From a checkpoint of a small transformer trained on Wikipedia.
Training: a variant of Muon for these matrices, 786M tokens.
Each number is 128 + 24 x the weight over its row's rms, rounded and kept within 0 to 255. Layers, rows and columns count from 0. Numbers have three digits each. The size before them is the row's rms in percent of the matrix's.

# v: layer 9 attention value, 384x384, rms 0.0564, rows 175-255, columns 0-31
# o: layer 9 attention output (transposed), 384x384, rms 0.0461, rows 175-255, columns 0-31
# q: layer 9 attention query, 384x384, rms 0.0417, rows 256-354, columns 0-31
# k: layer 9 attention key, 384x384, rms 0.0432, rows 256-354, columns 0-31
v175 108:097115109100173176135165131111145097139127131135109123118100100133111126171108131138125173180137
o175 109:153141125173127165111097120106086148152131119123118120103162164121090163144178121155110165151110
v176 111:116105127106133107123138100161106154151127135159121191133150157084145111129128135136149060144113
o176 110:132125169141143114110123138146125165090095166132085129131108114130133117125123080163124138081113
v177 106:108131141190125135160163102088133104075096154119115146152122083130100132127151100087131123114114
o177 105:168113141144135101131131091176137112147092126118155096151107143125155115088079171121120140105170
v178 111:112122125111074163122167128109151153123125139119144138149161091107136152092110092136140130108151
o178 113:118131113098129131121108170157138125130141123083103121106117133139101107151153136133141136190136
v179 113:106090103164092109102140122129093114129145127114152149151135111147117118149110197115145133100137
o179 110:147124131109140154138093107133163134131087118133126095130106074116139104128131109102132122146086
v180 105:154119175085110069128142142124124148115130088139138133169101147131163156129190086150146108116120
o180 108:101152124170160103136161152097123107117113132169159136093147106141131101125132129168172142148141
v181 112:182138094121128132122145126111126087129139123142134131137125100114132129135090135132137096108097
o181 111:124114186129118118137129125154117141135107117133138124109171130117180121173134130135157105149125
v182 106:118126157127155113103118134132088152114133123115169093147110116125153127123111143099108128144135
o182 106:127135087141147083127142169133126106113132115110147136110113128150104137122122118126161132142074
v183 108:147123144142136111123139115136135078112128145134109156139072085152106107095125132146144147129119
o183 105:139145145161113177142073093167162094115152133110140134124144187113142136151119111118140112110152
v184 110:120124129095131120156129111092138153084131150100115130134138147094119126150072147147149110128156
o184 112:105121094167129144125144140149125123149155125143149158102120122178146090121133139093127128132102
v185 107:215141173109121167133083116124102107157164100098135177130192132142138112138124117089143095130113
o185 108:107105090122163117143145117121097153112125188161148105147135097124073126106130147103100158122132
v186 113:131107127099124147139119170123105146099148107130152134139168163130081123084145132095099149144119
o186 114:164133115135125128086119111104095115135078107138133137133109118098124169154117170168119143144103
v187 111:162132193152142177120122127113134110121100129112106118116129108089087145138145150117061132064097
o187 111:137118123107156139164150169108133091104128154090069140120081157105112147121114133145110109145144
v188 107:144146165163099124098158141160145097153126110103186106123149139102124140118116131176113085114157
o188 105:123149112123150110143123099124115115115108140161099130071146108134156141170132132128151144069141
v189 106:137136120138098135087130124109140151125107113115128147115125124147141127134139111144073093082161
o189 109:123160170145130163143142134133146089124146142106134136150152125112087117126123134108133151162150
v190 109:085142117130116124161139108129124115146138152149171127148125131096140123127157142086116101141158
o190 111:152094127157141144127152116073118107118125149135090085119166098116124124153112135152125151104133
v191 109:140133151136126161163164111119148153123165098090192130124142127094157139163158129123159146111136
o191 105:105137153110117133209105108125112150178142149104120116096117165141117110106153133099109071111109
v192 108:154128114125145123100152110120129122107121119123172124109143124144133139125119197127169106154102
o192 108:137173118133103091110140145135115092113113149116078159152135127116182146111167144117145132117082
v193 112:124097135103092067105131112143124103155121143134118114112146141119120108120144185081142135116146
o193 111:144119131114138086125119108132158143131107131184108114127102107117174142136108145170130135126110
v194 104:125101147143095088165162129110130146149111130123133131126141130143127134114108127125138121118085
o194 103:141142155111144109125120133138108147168128155126128124148129144115165131186135169108109133155120
v195 109:102101127116112110100139088136130125126090079156137111142109167116125120137135140124110136113105
o195 111:165143138170124097143115136097142119133144159149128129157120114137119124151112098164142100132119
v196 106:161145142118142100117089135103105170106105131132111150095082132102147140127124148136082125138115
o196 101:155088103129105123154134120114116157138177108069151115099148091153138107112133149122129136134152
v197 107:100207095140110126092117123153089141082148099101111120136085133120094181127106156134117084082118
o197 109:091132171127130114113115104080126104085181127133134135148126127149121088129123127161138165130164
v198 107:101169082089157091153142106167160159113106117156139142098139131125142107151126140148167102136146
o198 107:114174185157129112134114124103108142153134132132144098108140140104180103128111151134115123103151
v199 111:144170135123179087073112106137167118118119135149097062128133109149122102153152101111091131146125
o199 111:104090141067118116116151136176110141113088123124107157150112177153107134147143186144132120130171
v200 108:095154141118128128114124132147179119115115141136167131156102126110107103073134118117117131129147
o200 107:139127130126139149104139136109105142174142123118135096091146097121125159182093134124147112124166
v201 113:105112109135151075129147123131122132133110067148152139140135127135168090123127118148112126157152
o201 112:130164159139126158119130144155085133094133144111122119121145157123062153166126164180135103170095
v202 106:152144136126122127140118125122168133133120121170102163131119132120132108128109136096133164149112
o202 104:120111125143149142106087128151074108129081167126145145146122105119109145145141137140103106069119
v203 108:121116110122089154122117129164134111143128165131134137143131108166136170164147147163125163115153
o203 109:132171141094128134173119159110130134086073091125145128113091133167160114127134160127121108109098
v204 113:133124114178153129125123088109137134145134097158123094117137106145106179112112130109119087108140
o204 114:137117149122104153115129148120127121098105180129172091114069145122100120129163153198133098144118
v205 103:108116129102129148144167123132114129104141135143150091129183122102139131126107142158059145131158
o205 103:116091117106125055119076135104121128129089103139121121100092133104116130139126086107139125143138
v206 109:129115130120112111097094100109117103116131127094129168149124100148130125129085095144123117124088
o206 109:132154116100124121122106129099158098155124152096160106115150116099119154158165146115109120133146
v207 108:122142114134143104181106156131120139162130137156120150128088105127136107155143136080142086118098
o207 107:142113103074138152082119110141152111136119142114153109120121158118106115101134088127136119141150
v208 112:127088103104137138143095154114152093121173128084174083124134133084128183135108114117104132083166
o208 109:148121128139138175092138119114127173143127130104125125112081122168142118091134134124094127172132
v209 114:111120145145095183125156155120111140170127129143107119109108135136132088091095157097102150135122
o209 106:168148131141121098107129108112152102113117146118170110095180095148139131140112121116168137131139
v210 107:214151118127129123112174158135089105136111127132132144158150173138105150118105091127114132137132
o210 104:128129105141172122083106113135154130168115171134137121126112119075160100153158178140112078112095
v211 112:170107092120130148096139148122106144140112125154130074148134147139175134132133120112145135136190
o211 108:128117112126153132171122142112145101151136130116120148141117155118086093116112087148134135154135
v212 111:149127133116100112163173137124119136111137152113106074111113159121183125148166096120118141133125
o212 108:155133144093165145123139134104105093126117119141095137156120115099137158107126090144108148096136
v213 113:117110134090157111148096132116173103122145129110148133129189110166084129141094175129135087123107
o213 113:156098143127108100127142122174131143126120130136149142118127156126131085130120153125090081134095
v214 110:153137106106142121083100113118161108125094191145178102139133109124129112127123133133115123158123
o214 108:095109115114131147090153146107145150098097111137080151120106110118136109100119159129131137119140
v215 110:172114109159160137123139102096162145127078138122172110106113095129124077120127137123128100156105
o215 110:125129103107151137147122118161120178131145120132097118156127146112102116112119162166132098106119
v216 105:136108123107082145116116126105081151102124145117128123134105157133101110117118173066094110134158
o216 104:153131141135147154139137163135142089123134151141128139120094139169111137103138083158140175115159
v217 109:130123110095149127126102124116136135132170123092141121148143126123136097134162158141143090106142
o217 110:144154134170111119091109115150153117125091139156121151093106145161145179136110168145096165132089
v218 114:170153145118151152120129135108139116119121124099174117140119132161105161129148119130127116216158
o218 111:126094137172144106136139128150155131130146115168135131075147112118118113131146178113097137089111
v219 107:148103127096108115129129119099136128140135144133138109155118133121126184142156083133106125141126
o219 106:129142129152142140152146120123099107153113120137139112160171126173108084151164126127155109154177
v220 116:110123120114072119159122089165168165150132136136067110083147092134119153113147151143135137109147
o220 112:122119094097152088110113148120157111112074131110132114150153180149117107121074132133150134098108
v221 111:080133086120081084148144125132101151152120129141151135147116138170128127127113142135165138134165
o221 108:132100141126114114078134130126109124137121070087150124147115100126124169127140124116080127130145
v222 106:083098117116139125153132095150139110136129103159114119119108126158145162144131130114126086134118
o222 108:106147138191121136142155156131111170147128126103094091186131130138116116095107139165146091102135
v223 114:175122116140133092118127110146135097126108160115132110111127146137136142173125155089125167072136
o223 108:114139101119130145120133147100109124128147100150125108203117096106106103086141143161121109116126
v224 111:096154155068106156134120124170113098134149137139114159156127099134128103146117125137147117112103
o224 108:088152109163092116131122121096128144131065095139132145138119105158090083130108129150104125133101
v225 105:137152106139100118159116122128104127122115156162139155115160161160103143098138131108102102132119
o225 103:133112140133135119108143131095121165159099161094143123142119132135101091148117122123145126077125
v226 110:143142128153149167163167147122160116118108135124131177122145138127109111145125153098097122097143
o226 109:119135156094119134107152122135118073100120101123167091091118146111129134137106139135157154183103
v227 110:124144146170115151108164096128122160125140113149117102132125137163166118121138125118149084115136
o227 111:136128097112169112112138151179142123122118106175141101100177154130116134136153122106123112113094
v228 107:119080148084105162178123135158154132135150136154122181164113120131140142131094123081140114123110
o228 107:129106128141110164093127141184129121177095169167101127101146106133067096157086104166143162133145
v229 112:151059146097129160116109135141156105178139137118159157147100171145124161131066160119137142116117
o229 113:153151154143160131183128094116136125087139117145100143064155101130120113146128135161141115173121
v230 105:153107106136127153118118106181145123137150116100114107134121084151112128111135157171178126077124
o230 109:116130113089125143135149124104150126123110139130146123138129112126138132150103104123145114083115
v231 112:137091145120172155109124143103125174091135122102094125120100110191116106116131161110156105098102
o231 108:137157103143102106130130159124122103172142137138140114147138140113137161110129102089118161094149
v232 109:141104082167134089155083121114135133129051136135097084126071139108122112120118123140101170115138
o232 107:143100128152091141169150103084157121176126073173147169130089128128126101154142133138135092116145
v233 113:149152108118146152141137131095151107125155115081056118110099119156119128171126135199124157149116
o233 114:137135127181110157142083128134115091116132141151095117140112168132115155118109111112151122124119
v234 108:142142122126077145116123156080149103103156136190124113118158119124144128114132110109097110094114
o234 106:131110132181140153109133134105131140131152101091141125142123121179080111176153135124122104182146
v235 112:123092154141086124104111121143158154158158108129108139163175134155111144177137135123097128149099
o235 113:127136123128162102180176136139133104116076105135140147140117130149060102075071116135126152100133
v236 109:122172101136142170125109119112158125108141163158130116136134135068117131135141114129137102096099
o236 107:090160147125114122092159134167136152157121129086110150087168097125153104139130095125082111199119
v237 111:114131119122139145129081121163114090094099128088119125153150128124110083131124137142133136127084
o237 107:139113119125145092145157122121124173143141094153127099114139171125141175179139145117128166122157
v238 110:099175149141157072118063156146137114111126134147138149126136123114118097150117112129145143130126
o238 106:093116122134116151129168080142124103129104129081124102158146153123183172131117144135146112120151
v239 113:093162138111174163136135109131094162111153128116152112117107093100149116116119124120098104175125
o239 108:148102144134130101118161136121134067163133130112142146108157118180131129122117138131123136104178
v240 108:148112134123119143138120159101108150127123113164104132114124093145139116119087135125143139101159
o240 107:101124129149103134165167154184120126136164110124137110120190158126110173144128111122131131133097
v241 113:118114146110141115107135126091131138131127161161138146164117141165090135151104147149148090105189
o241 112:155166107183133146121151115147115111158095103112118123146086170166118114116131137104120123095099
v242 107:119124143130120092134128089119169145119126146135167137111099160110110138150119099137141148115102
o242 106:140154123118121126136128140143095129115136102127095110112123133108088146141131139119139101136159
v243 107:132101122148138119122133146125079139158132116079133137145140111117143118117124113099132159126142
o243 105:106180126089128143165166123151129120119123151142164120133101164124119130083112132163156114129125
v244 109:136154176135158109136092143122131119107160122118140112130149137136141173147112129125107137108134
o244 110:091158106147119103121066162127122081132128136158141144075108109080096135074169160107163150109123
v245 111:140159066138138095086125064126121141138139113139111140111145132118148119135144112154158119127142
o245 111:147146096081051169126145117112086141092130099145155128145115112119115092120117101110110125144139
v246 106:098118150113135121147137145130121077090129099066147140112139095055131154146133137140118105155126
o246 106:138151144162108148112093122110118097163176109139087131129177135133135130119133137176136134077137
v247 111:131130099116128098128130134154115140121145139139117121127144133128140091090130102143118115130130
o247 110:119098130181128131098070156095193114110149148074149126123120140139135133156151151173107142101072
v248 106:142158097149134163175123127144161151140142179173155137131154136145111099151152154149118128114105
o248 106:141072108114084137131112104140116089152093122106066124144114120146172091093153121094133112107093
v249 102:178140141105134165152134109106136140129128107168158073133151075132135107119118124117121116090168
o249 102:111151097124140155119089146083137075131087114111116156141113174139130086157092113114108181149128
v250 107:144090143101073147145095114148109103141130139121102080123121125159111112147121180152169111084154
o250 109:155142116118136157121113091142173166119097132141153132099128091133133205146131108119098134111121
v251 107:114134093130139133102162144125107132109084145097133110166117168121161103165149154094131133129157
o251 108:141152116084110132147085105081174107145125133131153143082127089088147112169138109138112130095156
v252 113:158107136107164131114147150103115213103092120141131126120100145116098120094071103117123126152122
o252 112:147142114122135127090146121106131100154144143109126122116136150135099107111153151161101167126131
v253 114:117133123141126098138132129151097145101145130145135121127135145123140081126149108113145137134091
o253 114:122120136164082160129135136097164111142140165114142136117095100124124210161104131134097104107147
v254 107:149208166111127118132157118154147138134149144090153118125119150175137165120164128111121138118164
o254 103:129120130151129109092114132133111073092113134132131132135161137163140123154117107108052114188105
v255 107:129088192129127103103066112160152160110161133157098115132138130144120107145135156162156131162128
o255 107:160118120124137141117147137095149100115110090107085129149132094141148152080158118177137125100134
q256 065:127111145107114121135092151158092119090144176112121105115111140139146138164138142126116158106121
k256 065:152132118141079074124160085143134123080113124132125192099153109126119133094086109160177104116124
q257 069:148139080127136133101146129101099141124093179104141116139119152103108097099120123158110107086098
k257 061:152098147088142060153112106132153110116184120156148145095152093157141127116118087130126143097141
q258 066:173115130168120116066120144079141147173151098096129128163117140121153134116122136119110086120170
k258 063:130178133129164148184151125134091131139125173132111118106150120114139138125128135144126130127090
q259 075:113159131131130136106114112097127098168112098146170146143094142151138143190095145150136147132145
k259 067:117113082132153155142120114149157135113085138143136115107116116140138144140102134106152113137130
q260 068:098159126161150138125153128140119120159131107123138080105069092114122137117089128168143138145146
k260 069:140095104126102186124123136120158101143131126138135105103140081143140130158127156120168099149137
q261 068:134104096196102122149169102152117095106113122079106110074155164156112139115111134170133108131120
k261 066:138126138107106120100115146098087108143129157171165160125082125153163169134149107131146112090121
q262 071:108107145138136114115149106144130167094141122135104125088125179134141136109115111090072129127152
k262 069:139137131133125121154150083136122112174129137163101126143141099146123120170186123154148118143126
q263 066:091155160103129094097156148129110136168145130138157083107137121153142127150085105120146147145128
k263 070:105119070155132171160133136155167099145105103147142144139121099125098177104112165122138148139144
q264 076:102090111145121157124131083097118081110068131147111149132094110171147100109112144118136157158173
k264 073:141114174159130113119142101130146116143122124089081091137141148120123155161115121107140104166124
q265 076:141148153120160108167149128149129142102154147164107126095175118138141145140122098109091174131139
k265 067:152143147147128119153178098130160151114153082135108102152138155123061199134128122108139113099188
q266 078:121160094148149152123134101107102136181118151105174120146155083147116133106067091158185154117120
k266 075:122075091106126155084120138149133108112078155134170114106116132136143137134120133158140096154111
q267 074:162130101165120173124130125111134074121103139151155179125155108097127165127136130151152148137097
k267 072:104113166099115136136140114150141114137139133122131138151115162132184084093179091116122149121106
q268 080:134146185142134142131110169139100170142155125089142112105160110147079115104091113104118134117141
k268 081:112138076158162089117134130127141115083130106142174094195123153172149143131135117101141143121122
q269 071:145138108097123117078104144141131079138092141125125101139113119138144100144129172146125124146108
k269 069:125133127159120158120109090075145145116173120169118129121130124122131105105134081167135149149111
q270 089:106127102139121101119147109134134112094108148135140149105176104124142139129125137107143111096153
k270 088:157124115135109102118114125124128163152117140086077118112129144128191094167154111091113136166123
q271 077:089105138081090134126131167149146142122090116121126115137128139146186124135149137124105097089131
k271 079:144115176164121154117096144149090129144159137096095132099129082163108115108137116096159124132136
q272 086:153099112151108110120127109115106125158133138183113142136120153120157129139185177156145130149148
k272 078:139148171128161182111126113129122126111135124090121118067143152131146149131139110118137108108128
q273 076:124070165163131156134119128138140124163119130131070091165094102123149116112130143074112152079161
k273 078:101123154081100146146118092136117115082118126118116171103092110148120128115118119121115097128114
q274 090:070102161138129117138100163171117174089109095136124127102130162127152104139127124117099147119168
k274 097:086121113115141111124177125148131120130130142111130101130157129166140154126125125098167113142118
q275 093:114135139126184157120130106113139154150109100107129129153144133103142123147128146180100168147105
k275 083:113137126132127113150102104136122072093137126163204163124078124140101121132110119152155149146122
q276 089:135154091156132152171113149070121154156126131112172114088140121141147099107144139126134112129065
k276 087:100127141128113149143152138125112130140106126142119131157144138098106113149110107136133131124165
q277 085:179155142104126133106153092098125136154155163172163198135127162120060145101137137167163090127118
k277 095:163132146118085094126113101136131092140101147127119124095149107103115160098091133181113095134156
q278 085:107123148131154148114088128155137122154148129143095148174082095110109100124139100162155123159147
k278 091:136124143116128094108140151071147116138128091150115164120052166109100129167139137112151156113116
q279 088:156101147124105102137128107162111131145123164116134119132151093131142114123122064099134143092135
k279 088:154132112145161128148163149096124103105164125123146148090158167125144093115143122067137146120139
q280 086:152124132130105107160136148123111101099131104142081121157089127122124106174153160125117171113091
k280 086:083169157148150154101127124100139161090109106129148104135111150161115161169079116087139135135152
q281 087:125161164129171172090123145139150117167170091101142099101120100118137109136087106130105108153129
k281 090:123146084132097117113133175118140126139162148119150164127105140137133155183104170135176160109114
q282 089:205152112089145145095149117144129116151122133145110132168103157139139166128142106117142106164100
k282 088:149112125124103099131108135126122154115112149117127158086107097131132130120118132166130092084138
q283 086:115074139161173182121099192173154075108147159142119141100116130120083117123139092148137144196171
k283 097:111168117128144111126117132142066132141111141135164091142133153128122139135107114141137119116099
q284 080:091151120096154111147167124119143129103128104111117133128124116171131167123163129076116137119161
k284 087:179119114155173130088098134119104117153138127124157149122131090103124123096147160144156123141128
q285 092:149097166111072123157094159138113125128139140136133106146121185137084083135147103154121111158163
k285 093:124109125121140128124113105161155145154121133124112143107150115148118137080128101109112126089108
q286 085:098139115159140118104104148120094156166099137129193129128122147141104107085105108107109145127102
k286 087:177117146091111110093136144142132125173120119127125139154102108111144157111173173184156094101128
q287 087:130131129079129162135102100104115154135149120159121153125130140140154139132134115156106119063101
k287 096:145103115094118117143129130113113136094090103132129116151097149086152112110139157110101110162150
q288 095:109152108164129130069131141187121089151122126154174123163115075128100125113069121093130113104166
k288 089:126121111129129108152147107163129133084143112096135154124135131140151169112128173126110128109128
q289 078:143142155086095104146108107139111175080104124109122106124074154143159135087105136091143137133067
k289 088:173133137083119152093153140158137127147135129134100154096135127083133129132126081125084101092098
q290 090:107122104112163127111119110163095123137134140130134119114103164163097133135174138162130123122125
k290 091:150136176124116138116091133128145160119151154082158121176123107094149141173133088163121133113110
q291 091:093107125131129127081104142125154070154080094187116136123117150128117124108132127171145118104165
k291 094:146138117111133173154140146125117123101154106076116177140092135123123106159120148135134140113113
q292 098:146120124095119128127131128090125154141100112103119104135148165140119136141102140147103088128147
k292 091:139098162108116154095112135125078140116102127142153147140111155099162116124108135138118112089143
q293 093:117091137113091099113107121125145127148115139189102129116134204092118121111121087132133117131136
k293 101:133140136125145158155153162096110160139148066136140113129156164132110117167168138092105179127122
q294 086:198105149162124143114146105138129130175120159140128146149115106102109102165133092164134061079117
k294 118:101170130126131149152142119117127091121129141126140143141133097136136129126089112033151137149152
q295 112:131127137152184113116141114171123122147136140122145111105135065135104158133061126064157150120112
k295 090:146172103129167137132134118118090115165128118152161120076116141091103121124098100103117159086113
q296 098:139136094075174101149105108152147131092179121126085164149104111113120117169170118161104154132122
k296 098:114106094156174114152135164160154139149168089148132089135163115110149108146140105167134145120141
q297 090:136133142099125120148092155127157148131114120161188156107156148095139136109115132115163118132100
k297 094:110123128179107097119122125111127115107148124150151124163099131109129111183112125117129084158143
q298 092:188140108117099085146143135137141128170091163087139128136099126131164108130129108089082116152141
k298 089:093116139143132169150187147118156107105105146119160129115094118116089114105120136100165094127116
q299 100:097084179151099153112146134113104120135151117133117130148098162121115111135070123155149159126132
k299 101:203121173109134100110132121145105134126160138130159131125136152145154192103137141163129123106125
q300 094:149116112148123150093118131127130123109096114147106140116121117108120095123112111134158128164140
k300 095:153112124146151175066134145140100090139139103174120113113133125176129156155164122123098102146127
q301 103:103119125137112135125095106102113145089166077106160126137102120147161108146126144135188149133141
k301 098:087134093096131142110057116112112159122137151155166127111123117140085127108132139123121157172142
q302 090:166138180120113120173166137120164116156081130134139147145172148143149102144092147140156131126121
k302 090:111105104127126094124149179119107104137129125115108141122134110136080155133137112125122106140112
q303 099:147139138116131143073114156157100103123125142092145142146134082127107148111158146069109139149152
k303 091:128147165163130123151139137128153119150110175135164117098109113086164145121170103117146119132134
q304 099:203134128150118098120130142110126145196197128106161116115126114112158127123114108128118112118147
k304 090:144119133118125138108105138123133138181126139116153136137121140114122111119121109145117118142131
q305 098:115119120143158152169117094124145104125160132140130139136101167157117157084128066158089109176148
k305 102:147111106113110111107123126151137092121140150144109142140119138135145110130147170126129144127149
q306 097:151137104154182130140127127143135094111105106138149139168122131078146105159094101103162172119127
k306 092:095127148180123118145111151156149118151157131121128160143077106117112135150124086144110105135116
q307 097:134132130094116176112119163109129122077159129135122121164123094120152122114079125093107177148170
k307 095:115142076119098122095125113101082117098122107149117156143093153130159124136073123137128167110124
q308 108:124162120130133192108128178109136097128103126103128118146102075153103123064109132146142094162105
k308 102:089089139179118110135126144137124112120103145153129152093110123106119137128077079133132117101127
q309 094:175145116124146171124151187114123128091137134123129118143180113136096133129114106135112134124125
k309 095:129140155135135139119168132096139158152106117142153121070157123137137116173140127110140105145127
q310 096:131142122133139128174126136151131117142120161148139131132109166132116115111132118158141086116155
k310 094:124145164132140130177111112120082119157124142117094108144144148123110099109136107107132100133149
q311 100:160125119125139150091155108146185142162108150135131106120120104134110142132112098142095132096148
k311 097:146103125155147139080163123105166117159146158141155080160108095126156123098116124111098143149155
q312 091:146120150173170127120119105096098159169129161148121136136131104138112125153134150147112131067137
k312 091:134115146147140135135151154167135152134098109068118131126158154074109164089105120116087107137147
q313 101:097126100100144175111117125138128143160130147101127165132143087144123115103131123119148132154157
k313 098:120139124154132106093134113173129126139156125107142088150116135116097097138170112115166086163129
q314 095:100100122123108156092093121131076135114098127121111123108117109159118177108120103120110114127140
k314 089:122125150169144110126118106131152120143130101145142136113136122097170145142120114129107121144125
q315 097:122121124101142155076109159127116137139139136153142095149098117141119106116124166155145131099101
k315 093:139106158112149119178130135113102138142116126125120149181120126141087114125108149092129153075074
q316 101:126097133109144146118113129149101153100122135156140138135176156115102121092098106132102129119126
k316 097:100134122113112147125142166127154114129125143125104115090091138122096136120182125139113104161152
q317 090:143150147106090123128110068139126128123147124136069137136161074138108130121162145122129131104095
k317 090:156104133143114191118162133162124120115041114173161130138145141121140118118130119108105142117128
q318 101:134160145130122149161112122114096110136128116131067114096093107131116131111163158096100129137144
k318 097:136137151176118126159099139115104107151103121115104141154080173135168103139148118098142122143136
q319 098:123158121161120127120168116199126112162146119106117126130118124113141131160093126161149100104131
k319 093:090129152147166156157128144120164163149129146118136144162166151118096097104146091114147134101101
q320 098:083132180118125100093113130128122117106148129116147121135134122127137176131122100130119151065075
k320 095:128111122097114144107125154138081115111158106083120094121160143156110114179119131117145107108176
q321 101:128090110110075134109093127081160138142144090069111132144156109126141130124168155165111102087114
k321 095:158127101142134085157145099095141131183128124119118128169133149136157091149131146113113130159114
q322 100:123139159137155128134156152126098140185140144150150113116145105126135156122123161155094129127140
k322 097:150123121161128183144117135111124129158148127142129139101158139118120132102130090191108136088122
q323 096:122134128117129098151163146116136091135127126142102139119147188135142126071118151130132176131115
k323 094:135119119142151144135123134137135135139147090122127103131153101101112101114115132115141105080159
q324 103:092127135112094104138179115153144157149096165148119145130167130144119098103167106124143114070158
k324 103:109150136130088112120109116117137133186085127129136131123100126064116146163151134156144090173113
q325 095:076120112169087157108129165128144140095108110138137136072098130122155078122135130147158189126123
k325 092:118136107076143158159109122088153177125126123144096162080144069127125122130092170164085161131133
q326 097:118151159096123159162110122123157161114071124111112094123124141127159127117134161168112113125135
k326 093:166126115133144146151088135135153079109077098111144116070130099180146085089173143122149122162136
q327 103:114079066128115129143095119154100088123155062103137130086161140124136106125139148126115152082142
k327 099:104132144104146112104152146153141123169151128135123113122133149154171149094122139121135160156134
q328 092:116166119111126134147133179120121112134140116104122153118145101113134135148095119138163135142118
k328 090:153126121119107107145142116110109178125133128092125094153138136167145123158147146138149156144199
q329 102:147137138118107140140146093109185143112088185107139105133118115116125088122122186125156139125137
k329 100:118149125148071155109152124140107127111065143147142115147127123151159088099132149151138140090102
q330 099:165103114138112103105115121129160155152083115127140150116203084141120130093123147145108118220150
k330 100:143147114136150137151168117107136108125085125125113114159187094172118088123152193121146159128177
q331 094:170165118135088099159137110136086170151160105083126097116153135181078108130120129137156112093122
k331 084:115137106100123125112125150139123146139146140120126077161122119122137132116154125107124132136138
q332 098:090122103118117117110141122109143133142103116077186137129118097062152129158053170096158095125113
k332 099:100132146112135110123171134115125112115139156093119122107098148180111129097117166137151119117123
q333 090:137139109112140120072119121134094107142134142090115139095123150173135097097112120114102173131160
k333 089:126104137150141138164124145160162105100117135171158117120134085148141166092131150122134135117147
q334 095:153112092100114151137170128109150111075147140136120132127138086126133101108128147139107110096115
k334 093:149148161086130117081149190139076098156141138157106148112147140140090125112156121116158156142150
q335 092:145151132132154105134117112142132101134123087124131163169064067171124136135128103124149092093112
k335 096:112132112143128162121153110142129120153134103139098161122076131117114113140148134124111093134121
q336 092:123132183147122143123144176108097109184166151156110082167166100149123133113125088116118145126127
k336 094:119130150123109154170151134143115111128111135112114109157126109128138125180124113163108117048149
q337 094:135108154124103123109148145135095116070093138130128125124139107107129134151093135159118137145126
k337 094:132149159119167137119157119130135113138110143123126128157153129148136127138116145149149131115063
q338 096:126135106133119143093204132108096167131097096122125128164161131114110135124123120103121102121166
k338 092:131091139091157158144122138103122134166109103141139122091120129139117164115145118134123161137148
q339 098:121106150135108143185093121119168194144135114158128117108138119118138136100131126166069093128103
k339 091:130141114160154167131137103127108151121156132119107099110104149080117114136127100157129106162133
q340 102:149099148114153087136134148131173095096073111140136125133120097110124177141141136157124136110146
k340 098:139143132094127138130115166132118112134104137089119121153113118150130115130098147118131117069152
q341 094:112140139138128163161100119146098131087106148111107137101106132158117138101115150161138115118072
k341 094:137137120140138129125109173117122151139106211053138162115138148153108132154092145145117181153112
q342 096:104126153094139128191146132128143086148128125138134137139137120147142164083130157105127119155098
k342 092:126133137087169128131136152142130081099117132142151148126129151088137139165103114097164113156178
q343 096:102154108114176133130172087170112160129118110133128139100117154114091149108127143127103113139102
k343 093:137144135136169154106060094129099164139094139104079082127159132115155110124104117122141135143100
q344 102:191095139136113122118118128140117142094108127103144133141154160115112108149144147125146148134135
k344 097:107133119122089100119120112111145108123116100121122125096147161138119124180113134120155169156125
q345 099:143113116094125150136153103142086101175127142102136128112119079109126100132118094107132075136114
k345 098:139142102150142132167134088112114137134129115131155112130105110151119078139119127166129116131111
q346 105:152103128143109104145142117123109097136133140128121101126148113126168197136127164140127114145131
k346 102:142174144151148108150154113130155139146097100161088119144102137128109192118110151098112118118113
q347 101:120117107151171116122120062106130124097107150173145147066127088145184124092124146114151168103117
k347 097:128061119188160123103112103153126084139098123103134165113154078154136139111167157089123112120109
q348 102:099144129140134085180110128159064100110135148142099171103106130143110145106119197146117127120141
k348 096:127141139137136126104157149161093123165114095123139147141139106141081133129175090113132107155127
q349 100:111114122130151096132161148147115104118116106179132137138131116098109123115118125163151110096166
k349 093:142131147159139091175130162100101123146161121156145121144168171132086076117170123185151102120077
q350 103:084150146104111090114083113163117132133115135129139162115112139126111125161126112089163088139094
k350 099:116155087089120128110131103102140123145105122120151125088121112124138088103117129110105140158131
q351 101:156142156101121152155123115135111120089167125139116147170144152118091094159111155141131082161111
k351 102:105162138110135131117120161136119155090118138136130139137120143117097120109149163147163134139128
q352 098:148134152107112151125114121114125148134096131146148118132096115117114126109136101159135141073161
k352 096:127132119124122114129121094086184092121120094114127099185093109137108126095109121116145178077156
q353 104:094115125108117128126080137146154163094165138118129125139138108130124143143124149166095154121174
k353 093:103128191083117102143140126124147151117115109145118155112135143102102142149147085106140136151121
q354 097:155093113129140131144091129149101138120127103116134162141123116109125168150078130138140133120132
k354 096:130110136172170156139137104111133104157136105143108148159147109125137156109115141137116102116145